python train.py --n_layer=15 --d_model=64 --n_head=3 --n_kv_head=3 --head_dim=32 --d_mlp=128 --vocab_size=1024 --activation="tanh_gelu" --norm="layernorm" --norm_place="pre" --norm_eps=1e-05 --positions="learned" --qk_norm=false --attn_scale=0.177 --bias="all" --tie_embeddings=false --parallel_block=false --init="normal" --init_std_qkv=0.0625 --init_std_o=0.0114 --init_std_up=0.0625 --init_std_down=0.0114 --optimizer="soap_variant" --lr=0.00673 --beta1=0.95 --beta2=0.95 --weight_decay=0.049 --lr_head=0.0117 --grad_clip=2.0 --warmup_steps=200 --schedule="wsd" --decay_fraction=0.921 --decay_shape="linear" --final_lr_fraction=0.0 --batch_tokens=[16384, 32768] --seq_len=512 --doc_mask=true --train_tokens=101300000 --steps=4412 --dataset="wikipedia_en"
Each number is 200 + 40 x the weight over its row's rms, rounded and kept within 0 to 999. Layers, rows and columns count from 0. The size before them is the row's rms in percent of the matrix's.

# k: layer 2 attention key, 96x64, rms 0.138, rows 88-95, columns 0-63
# q: layer 2 attention query, 96x64, rms 0.109, rows 89-95, columns 0-63
# v: layer 2 attention value, 96x64, rms 0.171, rows 64-95, columns 0-63
# o: layer 2 attention output (transposed), 96x64, rms 0.159, rows 64-95, columns 0-63
# up: layer 2 MLP up, 128x64, rms 0.204, rows 0-12, columns 0-63
# down: layer 2 MLP down (transposed), 128x64, rms 0.196, rows 0-12, columns 0-63
k88,052,149,156,296,194,238,202,220,248,205,205,158,199,151,243,243,196,301,209,147,212,183,174,266,220,235,229,205,187,172,204,183,195,163,239,233,144,163,172,237,218,185,194,236,175,148,210,186,218,209,127,213,116,219,206,170,268,183,258,148,225,213,286,223,136
q89,059,178,189,216,182,273,195,193,259,142,134,202,216,214,240,192,250,308,191,248,209,177,196,264,217,263,214,242,225,159,268,226,190,239,204,161,267,252,144,204,205,218,258,188,182,184,203,296,184,233,200,160,264,196,201,220,142,232,225,201,229,149,244,251,187
k89,091,202,244,248,203,234,247,267,213,266,225,233,191,278,265,266,212,220,230,235,231,273,255,266,200,242,238,167,268,236,199,181,259,212,231,217,211,200,227,194,258,234,261,249,216,204,256,180,259,188,165,248,197,168,239,230,187,212,248,141,231,235,214,254,206
q90,072,133,208,170,170,174,208,106,167,146,207,131,163,181,212,172,202,204,130,189,235,235,240,275,180,196,164,133,228,98,152,135,204,211,215,214,203,184,176,167,180,175,229,179,236,120,218,157,144,205,138,184,219,156,208,172,132,198,210,227,234,178,244,230,235
k90,086,257,176,216,219,224,150,284,196,306,213,237,217,271,197,217,204,156,165,171,254,212,185,140,187,227,168,152,268,153,203,195,236,210,126,137,178,218,243,194,254,233,237,193,253,264,217,182,255,189,182,233,152,224,167,218,208,165,252,152,248,180,181,240,236
q91,048,213,156,155,186,198,153,181,183,193,196,184,175,187,159,219,214,186,172,152,225,149,142,149,151,179,181,199,147,191,159,149,140,111,187,154,135,165,262,187,168,172,208,91,213,179,149,216,176,207,208,180,211,193,167,168,244,167,156,214,195,165,67,225,218
k91,056,202,228,92,207,221,241,125,187,146,193,213,242,221,196,196,170,197,189,214,141,152,199,248,234,276,130,239,92,223,200,206,199,222,203,260,251,164,206,163,158,223,315,248,154,176,211,245,173,202,179,213,226,177,213,220,168,230,183,198,200,204,238,151,193
q92,067,200,247,140,226,181,231,98,227,192,175,200,203,168,162,229,219,179,182,305,190,207,212,174,253,253,168,229,210,180,207,278,204,230,247,145,197,269,176,208,260,157,169,225,223,156,213,222,123,211,257,190,242,201,264,203,143,247,183,244,201,130,232,235,188
k92,057,219,181,236,166,229,160,254,148,180,214,111,227,220,265,200,248,197,237,228,224,258,180,240,157,228,285,159,235,133,195,196,176,199,117,176,204,236,141,208,159,241,257,171,172,216,236,171,216,154,195,151,152,192,209,201,248,282,187,271,173,165,213,228,239
q93,077,162,157,137,266,283,133,177,186,204,164,188,147,191,178,171,125,176,184,184,160,223,239,131,209,157,168,152,240,179,195,194,229,168,221,145,203,231,185,186,239,130,126,175,208,262,128,157,225,163,161,259,212,142,226,170,183,147,190,178,229,212,198,155,241
k93,084,197,223,238,170,212,136,183,217,187,146,217,199,160,121,208,207,162,189,193,210,164,172,94,243,206,213,259,158,196,206,216,173,191,203,131,209,186,148,241,169,222,168,133,193,227,179,292,170,193,292,155,266,269,200,208,232,181,118,210,150,149,208,189,199
q94,055,109,211,227,265,193,237,146,226,186,200,207,177,211,231,216,240,222,158,203,269,226,223,191,264,175,253,178,234,202,166,204,248,173,279,145,203,238,291,176,248,116,233,190,211,130,200,212,253,274,244,218,208,206,213,228,210,179,246,271,235,167,209,239,198
k94,059,207,130,195,194,146,181,202,165,188,149,227,149,269,215,276,182,259,207,226,124,144,167,196,208,210,181,215,124,176,230,167,142,206,159,197,211,186,229,207,230,155,180,142,106,273,142,229,180,215,192,178,183,186,141,207,207,152,155,164,137,151,186,140,188
q95,049,151,234,188,219,206,237,162,131,175,171,120,214,153,231,128,181,172,218,209,210,191,174,258,228,144,218,199,165,194,199,165,238,214,211,243,237,251,139,218,204,154,132,212,137,195,214,224,120,170,217,194,237,130,264,222,138,275,234,270,190,165,231,244,183
k95,051,210,210,250,206,265,215,192,209,219,184,205,245,314,200,265,176,256,232,229,227,253,213,218,121,233,253,144,271,143,208,157,219,203,187,157,171,226,197,232,203,181,219,206,253,118,191,176,237,207,100,223,181,172,172,175,195,178,228,153,164,188,199,218,279
v64,099,203,164,218,157,148,293,183,148,236,146,183,203,253,154,194,250,254,234,162,157,237,217,185,175,150,203,220,224,144,216,241,206,237,164,241,240,143,181,191,173,199,195,217,165,141,235,208,156,164,162,185,108,287,140,194,172,225,222,175,157,196,290,182,198
o64,095,174,188,244,182,196,214,166,188,201,223,149,193,170,204,207,256,202,200,240,205,213,135,334,157,252,167,189,268,135,230,204,171,225,176,216,229,238,171,186,152,240,224,177,210,160,206,172,109,199,125,168,220,148,155,158,130,214,235,170,242,134,167,213,160
v65,102,214,124,137,167,211,220,163,172,221,195,174,222,245,122,170,218,249,221,193,214,188,147,220,158,187,241,160,260,256,178,267,159,172,238,245,302,234,205,168,182,230,189,241,164,139,231,226,152,190,186,193,125,197,179,205,221,227,197,200,158,261,261,115,211
o65,093,114,194,163,211,146,199,218,196,189,217,121,147,158,200,176,205,167,180,109,219,228,218,239,193,195,153,213,222,122,242,161,160,195,161,176,214,179,153,182,150,213,217,224,244,110,200,152,183,166,97,157,157,216,192,159,178,219,239,147,157,197,237,218,267
v66,087,178,172,154,250,238,220,313,186,180,189,160,173,207,196,241,243,199,233,218,191,254,172,206,252,186,226,166,197,196,216,127,222,159,104,179,125,151,205,253,246,173,215,159,261,270,203,182,258,164,234,158,226,187,162,251,202,214,226,259,141,197,195,252,185
o66,079,273,123,218,206,182,174,153,187,187,158,184,241,183,135,184,217,195,163,214,172,195,185,119,248,202,161,270,187,202,165,256,187,203,253,222,139,312,190,212,250,179,167,222,197,177,200,189,146,184,229,148,193,256,273,226,218,233,158,265,255,138,172,200,208
v67,098,228,214,138,181,144,187,205,199,173,139,242,200,223,197,248,187,199,164,255,213,161,174,230,269,230,188,186,132,164,192,307,191,235,166,119,204,198,132,238,221,136,187,130,163,168,132,241,148,209,213,134,226,145,162,210,232,229,184,184,227,198,147,197,238
o67,103,241,236,140,165,195,232,257,193,213,236,180,238,161,224,194,181,201,273,220,214,174,177,193,137,150,215,254,125,242,128,170,100,145,202,220,201,128,216,212,170,245,236,209,185,195,235,235,227,222,208,217,217,280,187,201,292,135,227,183,152,250,191,176,179
v68,090,102,150,156,235,194,194,209,177,202,167,185,242,142,215,213,240,198,207,207,239,284,186,239,221,199,290,192,200,146,219,235,186,201,105,184,160,195,161,240,249,162,254,236,217,266,199,242,224,214,209,245,217,168,229,240,284,119,214,167,182,147,175,220,181
o68,085,176,165,218,272,210,183,237,255,201,215,189,262,217,206,191,213,189,153,171,234,146,170,127,186,248,157,234,173,263,247,214,181,170,217,279,177,258,237,213,193,239,249,144,185,246,214,209,189,216,302,173,221,252,176,199,199,144,161,217,207,177,133,224,304
v69,088,248,161,212,150,202,283,285,203,215,176,230,216,211,160,216,206,181,214,202,102,159,226,237,191,239,173,174,168,181,243,258,198,142,302,217,211,186,216,199,157,255,158,139,153,218,224,241,166,237,187,172,206,288,123,238,177,188,200,175,181,173,198,177,144
o69,095,237,191,235,142,123,129,172,148,203,160,204,196,229,174,174,196,166,264,219,181,205,173,235,163,175,258,212,152,150,238,220,174,245,158,262,171,150,143,242,133,202,149,253,160,180,194,223,213,146,153,149,213,264,172,185,192,216,221,167,166,155,220,268,125
v70,083,184,212,177,188,136,166,201,173,196,208,233,254,165,242,187,241,172,155,159,249,158,208,193,140,156,204,173,207,186,218,175,195,226,153,249,208,216,248,160,198,212,243,180,225,209,256,190,152,209,210,152,210,269,214,202,141,156,101,281,108,125,260,259,240
o70,084,175,152,213,185,190,168,213,256,110,107,224,213,193,195,228,219,218,243,213,184,173,253,197,250,197,214,149,177,177,208,191,178,188,261,93,241,213,198,154,191,125,168,131,176,237,147,198,130,156,198,207,124,154,244,176,179,198,162,180,168,193,199,200,118
v71,098,145,189,214,198,237,207,212,216,257,203,191,183,127,134,182,182,133,198,150,312,141,200,195,196,270,239,217,204,199,137,193,208,206,186,182,219,193,186,234,145,114,158,176,198,159,148,215,201,205,215,204,257,160,188,185,191,131,246,139,288,181,151,198,146
o71,103,200,265,85,232,125,166,201,177,277,230,243,128,229,194,279,152,128,168,208,223,217,153,224,198,176,145,213,154,222,170,227,161,192,184,235,162,191,168,200,184,222,168,218,190,227,204,246,197,246,232,222,273,239,177,175,243,192,170,187,153,225,194,177,282
v72,092,237,288,217,160,218,210,208,224,214,162,171,237,177,191,214,204,160,251,150,195,225,207,216,203,207,253,273,153,139,203,234,130,162,184,196,145,229,156,200,191,125,138,164,132,208,130,181,150,196,175,170,247,239,123,180,252,137,178,200,191,118,216,171,177
o72,090,172,275,200,194,148,237,228,185,184,222,235,209,202,188,222,198,144,177,184,256,172,179,237,172,210,166,244,169,232,233,197,161,126,201,224,154,156,158,268,157,232,163,212,201,207,241,289,215,252,254,190,269,256,121,191,206,195,170,202,105,147,191,278,185
v73,101,227,244,308,181,185,160,87,146,230,208,189,189,166,197,214,160,230,271,237,174,257,256,177,203,141,195,153,223,234,219,151,263,188,196,156,187,197,231,198,239,141,209,232,204,198,223,115,271,183,170,222,182,161,241,135,215,207,202,201,238,165,223,236,224
o73,110,142,162,210,181,244,222,159,236,169,173,191,160,176,162,194,204,196,151,196,179,174,207,170,165,176,173,144,197,186,116,154,250,191,181,116,191,182,232,164,212,148,200,107,239,195,158,162,190,189,201,205,139,80,201,194,142,198,249,219,228,166,136,138,140
v74,081,266,136,185,164,189,250,237,231,175,224,152,191,278,188,292,161,245,233,223,137,202,116,284,168,199,141,223,207,237,223,302,203,205,221,286,275,214,234,216,211,218,214,249,191,207,215,225,195,211,260,220,185,180,230,222,170,218,210,186,197,221,210,194,234
o74,064,213,204,180,224,171,217,229,217,215,269,165,198,205,198,123,213,229,249,163,199,261,203,256,228,222,259,167,234,188,177,135,277,184,143,259,242,148,121,128,190,172,208,222,173,214,208,179,204,169,133,171,194,220,257,191,119,253,155,227,164,228,276,221,232
v75,082,273,198,227,248,173,152,210,208,215,236,155,160,198,230,209,192,182,138,195,264,191,158,239,191,199,251,213,201,216,150,120,135,266,89,206,184,158,198,262,214,246,304,212,234,211,204,197,221,197,224,151,178,198,186,198,140,162,197,191,143,172,253,145,171
o75,083,258,153,187,188,214,237,173,223,136,163,198,234,193,191,194,237,232,186,214,147,170,182,200,230,299,174,228,194,232,202,196,172,200,218,170,241,286,186,191,240,181,149,170,137,124,189,186,93,162,253,146,144,167,189,157,151,194,160,199,212,244,197,112,162
v76,097,185,179,200,223,206,199,136,180,229,226,164,175,217,175,167,162,252,140,207,168,285,184,214,141,209,177,218,206,235,165,212,117,276,236,232,230,158,184,180,199,239,220,227,197,165,292,232,192,194,126,236,153,134,251,184,224,259,224,165,193,315,204,197,226
o76,103,211,174,237,246,238,215,209,193,238,263,174,160,224,266,189,239,253,189,199,217,250,222,204,181,254,187,201,298,228,294,215,229,219,167,241,303,271,231,192,236,234,195,242,224,164,262,184,244,229,170,238,181,186,213,189,192,218,238,182,228,260,234,148,275
v77,074,199,202,63,269,171,187,183,179,154,260,123,173,221,193,238,166,199,232,199,245,231,170,164,149,245,188,222,212,195,206,193,225,241,96,237,262,238,192,203,242,228,166,187,251,178,198,210,167,207,155,200,206,146,234,177,142,175,233,190,194,285,179,227,243
o77,083,242,202,209,277,210,201,210,162,251,254,169,164,213,258,187,235,254,201,148,225,228,272,212,187,199,188,147,259,200,215,217,210,156,233,187,210,269,222,199,241,155,151,241,182,159,213,144,174,249,138,267,200,159,299,206,212,226,156,267,174,141,261,191,235
v78,077,201,205,197,212,204,214,248,213,213,242,181,225,250,248,249,230,220,213,209,178,224,211,200,268,306,261,189,152,185,259,205,202,191,104,190,218,212,166,239,256,282,197,200,155,238,152,294,256,182,187,169,214,200,131,261,183,190,228,191,223,185,183,188,111
o78,081,263,193,203,201,142,149,178,178,161,202,160,294,243,170,184,170,212,217,144,167,182,195,164,203,195,239,214,186,189,191,226,221,159,222,290,137,244,196,214,204,218,210,218,94,130,183,220,227,194,219,138,216,292,175,182,230,199,131,222,202,119,209,225,263
v79,086,149,211,227,264,274,235,248,196,226,190,208,130,241,200,198,204,221,211,154,148,265,194,266,167,111,185,180,189,224,194,128,177,206,169,258,129,151,214,206,234,203,276,224,249,242,219,168,295,214,231,191,190,132,191,221,237,193,177,183,165,192,193,257,233
o79,088,262,127,292,209,217,198,190,190,185,184,142,198,183,158,128,212,200,165,205,178,202,156,100,211,230,130,200,229,228,185,186,235,197,169,184,228,303,225,172,249,167,135,129,194,195,237,155,162,206,176,160,153,195,212,192,138,217,178,206,197,171,119,168,229
v80,079,122,195,194,160,231,224,218,221,186,168,165,226,180,198,121,203,241,202,104,261,215,122,190,242,211,237,226,248,303,198,190,239,140,197,205,204,198,213,207,101,240,163,207,240,177,185,218,191,144,233,209,220,215,151,238,142,226,250,172,206,193,260,192,141
o80,080,188,230,204,214,188,176,189,241,183,214,208,170,218,193,243,222,158,166,262,237,213,151,288,283,204,209,249,240,143,174,189,202,151,244,267,174,206,140,192,264,240,221,252,233,205,218,226,151,225,159,199,277,190,232,149,190,227,112,213,230,157,207,263,284
v81,096,221,199,315,143,129,217,144,199,173,145,262,274,199,181,155,205,190,216,171,211,166,201,217,291,176,228,206,139,222,192,231,153,189,261,148,186,215,135,188,227,236,217,204,164,161,229,255,187,202,230,151,209,216,195,207,212,252,168,281,146,189,226,253,182
o81,089,202,184,183,124,236,172,208,258,115,187,212,258,191,241,222,212,247,253,203,184,146,156,209,155,188,235,275,191,201,267,224,169,185,204,262,190,151,247,225,158,238,227,196,204,200,168,263,224,189,220,183,143,240,169,181,209,194,214,65,202,238,164,152,150
v82,078,258,201,221,127,233,268,239,257,214,169,178,213,256,216,183,259,264,202,200,177,158,186,189,207,229,235,148,267,195,221,261,224,177,188,164,218,217,215,303,163,151,218,196,209,188,173,152,142,164,238,140,214,231,159,216,230,294,267,193,184,155,198,230,160
o82,078,152,202,151,175,166,270,168,208,112,149,154,216,139,127,214,211,143,223,267,140,250,133,241,259,190,166,230,185,178,154,207,207,136,231,179,221,192,156,161,203,225,224,169,218,170,177,235,173,205,203,147,282,232,185,181,173,242,199,207,264,237,154,205,244
v83,077,179,160,142,242,218,238,251,232,283,260,190,171,194,155,227,173,194,198,221,180,213,187,225,154,254,196,117,209,220,213,243,212,227,146,257,279,205,181,156,150,234,132,259,218,166,215,215,164,175,149,229,152,202,254,171,190,163,142,183,187,289,210,146,162
o83,080,164,205,153,259,125,240,230,146,298,256,155,160,237,244,229,207,168,179,197,228,227,240,281,153,207,146,179,251,160,270,176,228,238,189,236,224,232,166,184,183,198,158,265,205,164,236,181,218,158,142,213,191,186,161,209,182,272,233,166,166,165,216,231,250
v84,112,140,206,253,233,240,140,274,206,212,200,195,182,153,215,223,205,129,155,192,185,194,224,221,184,150,200,145,249,184,191,104,140,222,242,206,190,143,252,220,200,174,290,122,246,264,262,215,244,251,212,224,231,232,180,170,192,168,216,175,172,136,229,201,224
o84,111,209,118,229,212,213,164,179,259,215,107,238,151,220,194,194,247,214,156,236,184,206,208,152,272,289,180,211,196,213,229,264,203,281,155,113,254,280,158,235,209,165,139,172,220,184,173,227,153,188,224,165,176,160,222,213,157,213,234,198,236,227,219,211,185
v85,120,150,246,194,190,149,254,204,196,289,222,234,191,164,189,194,157,134,219,174,155,219,198,208,237,241,219,194,112,193,187,257,182,288,197,215,195,144,127,183,212,240,157,308,210,206,208,195,157,169,191,206,270,123,199,213,194,173,171,231,208,278,235,194,179
o85,125,243,180,156,160,177,259,167,177,219,245,199,190,202,222,238,137,155,217,219,208,180,181,201,88,193,117,253,213,204,242,177,203,155,182,298,155,202,208,163,226,221,138,221,201,151,250,239,220,191,202,235,174,230,158,188,213,262,212,113,132,167,145,160,201
v86,120,190,214,158,195,254,258,206,254,173,243,197,182,190,198,182,226,169,292,208,275,143,255,168,255,149,241,167,222,266,205,177,231,112,239,182,162,185,186,232,176,167,181,248,274,258,124,197,193,185,199,197,272,139,219,257,204,203,229,251,199,234,205,217,170
o86,127,167,244,159,214,188,182,167,201,135,166,210,182,156,173,244,187,145,199,174,138,244,243,183,253,166,153,234,179,128,245,207,247,101,223,212,104,233,172,203,234,157,140,207,247,224,144,212,224,258,229,227,226,197,255,155,236,238,154,198,218,137,173,190,231
v87,091,183,172,136,234,239,231,264,215,213,247,287,185,244,195,162,208,234,232,204,247,224,193,179,187,193,204,250,216,225,207,242,228,166,179,158,230,176,131,142,173,136,118,97,247,213,192,204,116,165,184,232,255,161,188,166,220,264,224,222,206,256,235,224,228
o87,112,219,263,205,228,180,216,196,213,313,240,194,179,182,227,223,224,199,238,209,265,177,214,256,162,177,185,281,206,164,194,214,169,210,240,232,175,220,209,233,242,251,165,314,258,206,221,202,197,212,141,278,243,241,252,219,281,146,204,197,225,154,222,244,188
v88,093,194,201,153,157,161,209,234,159,230,181,189,268,209,198,247,218,192,190,229,157,241,148,216,196,231,239,191,174,227,271,212,162,220,142,202,229,110,194,220,229,272,193,210,188,239,284,250,132,192,165,177,175,252,138,241,228,240,217,191,87,235,262,216,219
o88,087,219,115,245,156,141,179,151,196,145,173,173,211,170,207,153,268,191,227,227,191,163,211,239,144,275,190,213,175,174,237,273,140,223,207,223,208,244,151,232,196,234,186,251,147,119,167,201,156,148,160,184,136,238,227,161,154,190,228,155,225,163,199,195,133
v89,140,265,264,210,154,176,143,267,268,213,185,152,215,217,243,251,173,129,213,185,149,171,153,218,184,221,176,215,195,172,188,189,150,228,201,256,197,156,221,268,176,265,188,177,192,181,204,190,221,197,217,168,184,327,146,167,151,178,193,196,146,149,252,146,172
o89,140,215,156,177,126,181,264,167,202,162,140,244,183,231,190,197,245,193,167,234,197,179,187,250,227,284,210,188,200,211,186,216,204,223,188,163,201,209,114,236,172,168,159,200,168,144,190,256,135,158,241,108,170,171,152,215,115,304,196,196,165,206,241,202,168
v90,086,219,207,193,170,173,186,253,143,197,223,163,111,155,237,264,185,243,124,254,148,229,198,223,190,194,137,142,188,168,205,147,235,291,155,180,214,166,204,209,143,136,186,177,235,243,250,214,202,209,212,212,136,194,203,193,89,151,235,202,196,200,218,153,190
o90,087,205,212,153,223,195,175,190,188,223,231,183,228,205,179,185,197,192,218,267,181,244,213,196,245,199,233,153,229,183,104,165,219,244,183,186,263,191,117,141,271,165,220,213,149,153,176,127,132,159,184,243,197,162,234,125,157,189,185,263,278,196,227,201,116
v91,094,218,213,164,180,192,126,276,140,204,172,173,196,232,268,276,228,138,202,195,169,168,171,168,185,206,224,198,231,176,209,189,197,194,136,207,235,184,268,242,226,198,244,182,227,192,205,126,191,214,263,134,142,271,135,179,149,203,285,160,153,160,192,150,220
o91,100,207,161,217,191,185,261,129,195,164,150,214,218,181,149,194,236,173,189,215,222,194,191,249,216,256,214,175,126,219,98,260,174,264,222,142,224,216,130,207,225,195,228,174,157,160,170,168,98,167,231,181,212,209,250,231,139,258,220,271,203,196,232,235,160
v92,085,221,192,241,150,179,147,97,207,209,235,172,176,231,197,173,168,222,228,184,199,110,173,145,181,168,136,222,188,246,150,217,171,243,249,198,233,113,161,164,253,168,208,280,178,147,215,212,188,164,201,195,148,214,218,113,206,259,157,248,177,224,225,243,190
o92,084,226,165,142,122,237,269,195,256,186,223,225,239,184,182,242,232,228,200,192,216,182,204,256,168,246,190,199,254,186,178,213,237,227,156,199,207,235,237,151,205,202,225,191,242,168,171,230,228,167,193,194,112,169,180,232,186,265,270,97,223,275,249,107,178
v93,113,215,245,197,162,226,244,186,248,207,225,180,171,220,182,127,202,168,305,149,272,167,327,181,223,169,220,198,186,207,186,235,206,160,269,182,222,245,168,201,127,132,172,241,217,178,159,180,152,196,166,215,210,160,233,200,182,143,236,267,227,227,186,211,162
o93,132,102,314,157,208,197,221,180,177,181,225,201,167,174,168,267,171,114,219,176,172,252,216,206,196,156,152,186,213,137,255,187,241,123,188,194,163,174,172,179,193,207,164,169,228,236,173,213,200,279,220,236,285,170,189,163,210,227,152,168,193,149,155,182,223
v94,098,147,184,231,233,252,164,210,161,213,296,178,185,159,260,217,269,222,218,235,207,240,238,157,213,258,193,163,276,194,189,143,186,178,121,154,244,245,225,168,213,144,199,232,202,274,203,186,236,214,201,189,232,195,173,206,175,104,293,189,222,228,192,179,158
o94,112,173,179,185,311,153,185,123,198,226,180,173,191,233,139,219,155,158,124,125,169,222,237,184,227,169,167,205,156,176,199,252,258,212,226,150,186,248,146,190,243,159,144,215,179,165,122,161,162,176,211,197,258,168,233,193,184,219,169,247,239,146,224,247,194
v95,100,236,184,213,152,146,249,203,223,198,202,207,234,219,162,198,155,175,226,154,231,163,176,248,257,217,189,274,137,225,201,238,190,212,173,220,228,236,189,221,201,287,158,245,141,137,257,265,178,129,203,140,171,216,118,236,125,173,204,188,172,213,204,251,129
o95,096,232,209,215,163,116,180,144,164,173,245,180,185,246,190,223,163,209,251,159,175,222,161,270,165,176,244,208,170,180,214,206,163,171,191,342,158,174,167,193,181,231,151,210,132,165,214,242,165,177,150,155,189,231,204,160,174,245,104,171,164,164,207,178,177
up0,097,192,129,130,226,155,150,166,225,185,235,235,192,230,207,177,202,282,161,140,173,231,243,131,227,227,169,252,135,233,228,189,193,189,173,302,244,225,161,213,210,174,145,151,169,235,168,256,283,194,196,165,226,211,228,182,229,132,173,212,181,139,198,163,212
down0,102,155,122,102,223,148,175,165,242,241,201,227,202,200,229,168,188,202,183,184,224,208,323,184,244,256,163,234,160,228,256,201,248,214,194,248,252,208,212,216,208,230,162,202,190,238,208,248,324,235,230,166,215,204,149,196,249,181,154,206,235,180,232,188,185
up1,061,207,117,159,242,190,214,223,207,218,199,247,130,205,158,171,220,290,184,177,230,178,186,131,231,200,114,252,175,291,149,217,203,183,148,255,169,221,210,268,165,215,204,204,211,162,182,241,202,202,258,199,236,208,223,172,145,173,243,250,222,202,111,225,247
down1,069,270,108,134,233,195,184,223,242,167,173,216,169,165,143,231,188,242,189,179,194,181,209,202,221,245,101,225,189,259,168,194,173,235,127,239,155,217,241,215,130,244,183,226,196,191,238,196,239,199,245,168,214,223,208,183,160,133,209,178,247,256,109,169,250
up2,078,264,252,245,247,291,126,302,174,197,230,213,228,242,217,201,197,192,208,163,134,254,176,167,196,209,190,156,202,195,226,228,163,203,170,196,200,259,247,262,85,212,165,209,167,207,184,192,210,197,181,247,173,197,233,173,179,180,231,171,106,161,230,212,162
down2,072,167,170,224,246,281,155,317,171,202,171,228,295,179,217,175,156,188,232,146,92,246,214,209,198,130,196,186,196,181,174,222,186,225,157,260,184,252,219,228,191,210,240,168,145,222,239,191,245,243,207,262,154,167,197,197,192,198,164,161,197,180,221,228,245
up3,092,267,231,176,192,144,170,189,214,249,165,235,175,197,203,190,246,216,249,244,191,194,206,87,198,230,188,271,244,144,161,276,250,165,156,243,195,290,116,241,193,200,202,191,191,193,140,200,187,208,198,234,257,215,275,187,174,202,184,216,197,131,145,183,193
down3,086,312,216,174,194,183,173,181,197,202,154,201,214,179,179,244,240,178,194,270,134,197,255,147,194,230,237,237,241,191,137,306,286,182,187,216,183,244,192,228,167,149,177,223,208,205,201,184,193,216,200,199,248,261,241,131,259,210,197,239,180,145,124,210,231
up4,117,274,189,196,122,188,172,185,132,178,218,287,197,187,117,236,134,183,296,197,233,223,228,206,134,204,208,208,164,234,238,221,188,210,161,192,204,139,251,209,190,190,212,149,255,264,161,156,248,213,133,249,215,195,181,187,210,198,242,153,153,235,254,227,199
down4,111,199,186,157,306,231,241,202,247,196,231,180,238,134,244,76,257,225,155,188,134,219,155,223,217,250,228,169,214,181,170,218,215,237,182,148,147,174,191,206,194,198,227,249,173,213,193,226,117,251,225,220,194,245,214,201,223,267,169,166,273,187,167,179,180
up5,120,189,211,213,204,197,190,196,214,155,278,197,265,209,160,149,243,177,291,158,180,212,230,191,164,211,205,149,239,195,181,259,168,176,222,262,156,198,250,150,129,248,209,173,163,265,222,154,218,238,184,203,154,223,277,189,302,136,227,158,152,225,228,167,187
down5,127,205,216,217,250,133,149,203,156,174,198,135,195,174,260,151,131,233,148,180,235,214,267,238,182,138,247,240,235,202,235,266,195,256,186,241,122,203,192,250,276,226,157,207,191,254,231,210,226,178,210,247,207,249,114,197,211,228,141,238,213,163,220,186,183
up6,115,182,253,110,176,142,213,243,268,216,212,143,224,268,194,234,156,200,172,168,188,237,191,194,168,189,184,152,223,196,187,208,192,271,226,162,195,216,243,197,216,259,328,155,221,118,243,244,231,192,216,141,183,207,209,157,207,135,227,150,227,182,234,226,170
down6,087,124,156,222,161,243,188,237,238,124,186,176,171,209,216,259,185,206,199,204,158,249,293,256,234,222,189,191,253,203,130,237,198,235,205,174,193,170,258,134,204,107,282,218,208,183,192,228,102,207,203,203,130,200,191,177,193,229,188,222,245,151,174,184,210
up7,069,176,213,136,252,166,199,205,287,260,189,207,263,182,164,159,154,194,130,217,215,175,233,203,217,233,174,145,154,168,179,136,260,282,181,164,210,200,208,215,255,189,164,159,144,199,199,239,268,155,230,158,137,202,193,250,188,172,234,273,169,255,173,167,166
down7,076,194,248,213,217,219,205,204,221,179,190,146,259,161,242,210,190,228,177,221,247,164,261,202,213,225,204,127,205,205,169,83,219,193,207,113,216,168,198,208,239,176,193,181,219,260,207,191,287,172,198,111,127,225,199,146,151,199,185,214,161,238,193,305,180
up8,095,266,135,178,179,160,222,205,240,205,174,156,162,222,214,201,161,219,148,242,226,261,251,216,174,189,210,210,217,158,240,201,153,216,104,227,200,219,242,206,215,233,238,122,256,267,240,203,241,272,196,190,163,185,202,211,292,181,292,160,182,130,201,187,226
down8,082,178,174,185,228,230,221,274,190,133,164,215,192,170,200,282,200,245,170,291,167,201,237,212,148,245,251,253,160,177,219,146,198,243,226,176,164,186,196,197,258,150,148,182,248,177,195,158,245,242,172,158,195,142,154,201,238,118,233,237,215,191,268,251,246
up9,093,138,264,259,256,220,184,208,193,244,163,176,238,251,147,205,141,240,172,167,246,161,181,179,203,250,165,177,185,229,159,216,246,238,160,207,180,246,209,171,198,216,239,203,248,67,259,144,185,218,215,177,232,180,183,201,214,191,241,295,201,158,141,184,236
down9,079,248,208,233,175,203,228,228,227,254,207,195,234,282,184,213,117,267,135,212,222,143,189,133,203,256,210,250,166,280,186,219,230,223,161,182,162,204,256,146,251,229,192,134,179,133,225,234,116,227,164,166,175,199,179,238,199,168,221,242,199,211,132,175,192
up10,071,195,200,222,236,152,156,236,221,189,164,174,144,229,183,215,105,213,168,179,203,227,205,161,165,162,229,239,147,232,174,172,214,238,146,203,217,234,205,226,214,242,193,154,152,231,261,231,249,136,234,114,196,154,227,201,234,134,270,185,77,179,178,233,185
down10,076,225,209,228,249,144,187,181,193,207,145,156,176,218,132,217,133,200,133,221,194,195,247,181,107,172,220,214,160,195,170,167,202,255,124,186,230,269,197,226,240,257,180,203,141,182,240,249,217,124,246,138,170,170,216,225,223,163,212,162,135,174,190,280,192
up11,084,188,183,167,247,208,171,236,205,245,109,282,201,218,229,172,193,251,174,186,232,138,180,182,241,233,173,274,202,211,186,166,174,272,252,174,219,248,187,146,231,191,194,130,179,186,214,229,236,147,227,158,196,175,217,247,124,134,222,113,181,208,169,149,141
down11,078,157,263,168,230,252,216,209,216,119,172,264,209,173,247,157,158,186,200,131,247,187,166,189,175,178,191,201,277,199,135,151,174,212,237,187,227,134,232,133,205,168,197,191,254,223,221,247,185,166,246,203,206,245,216,117,175,213,269,214,180,255,167,114,175
up12,128,185,221,184,181,228,174,236,195,232,199,213,195,245,178,171,183,75,157,169,232,201,140,182,251,197,215,220,245,243,188,192,211,241,249,128,180,146,136,302,226,214,144,248,218,139,186,133,145,231,207,242,214,180,220,191,185,255,263,222,136,191,222,235,206
down12,108,213,239,285,201,211,209,171,213,178,273,201,208,212,161,258,211,208,217,137,227,192,148,178,230,162,209,205,186,320,242,159,186,234,290,202,243,184,241,259,228,181,201,227,242,185,181,183,186,266,162,164,211,197,274,243,208,208,226,144,202,236,116,262,206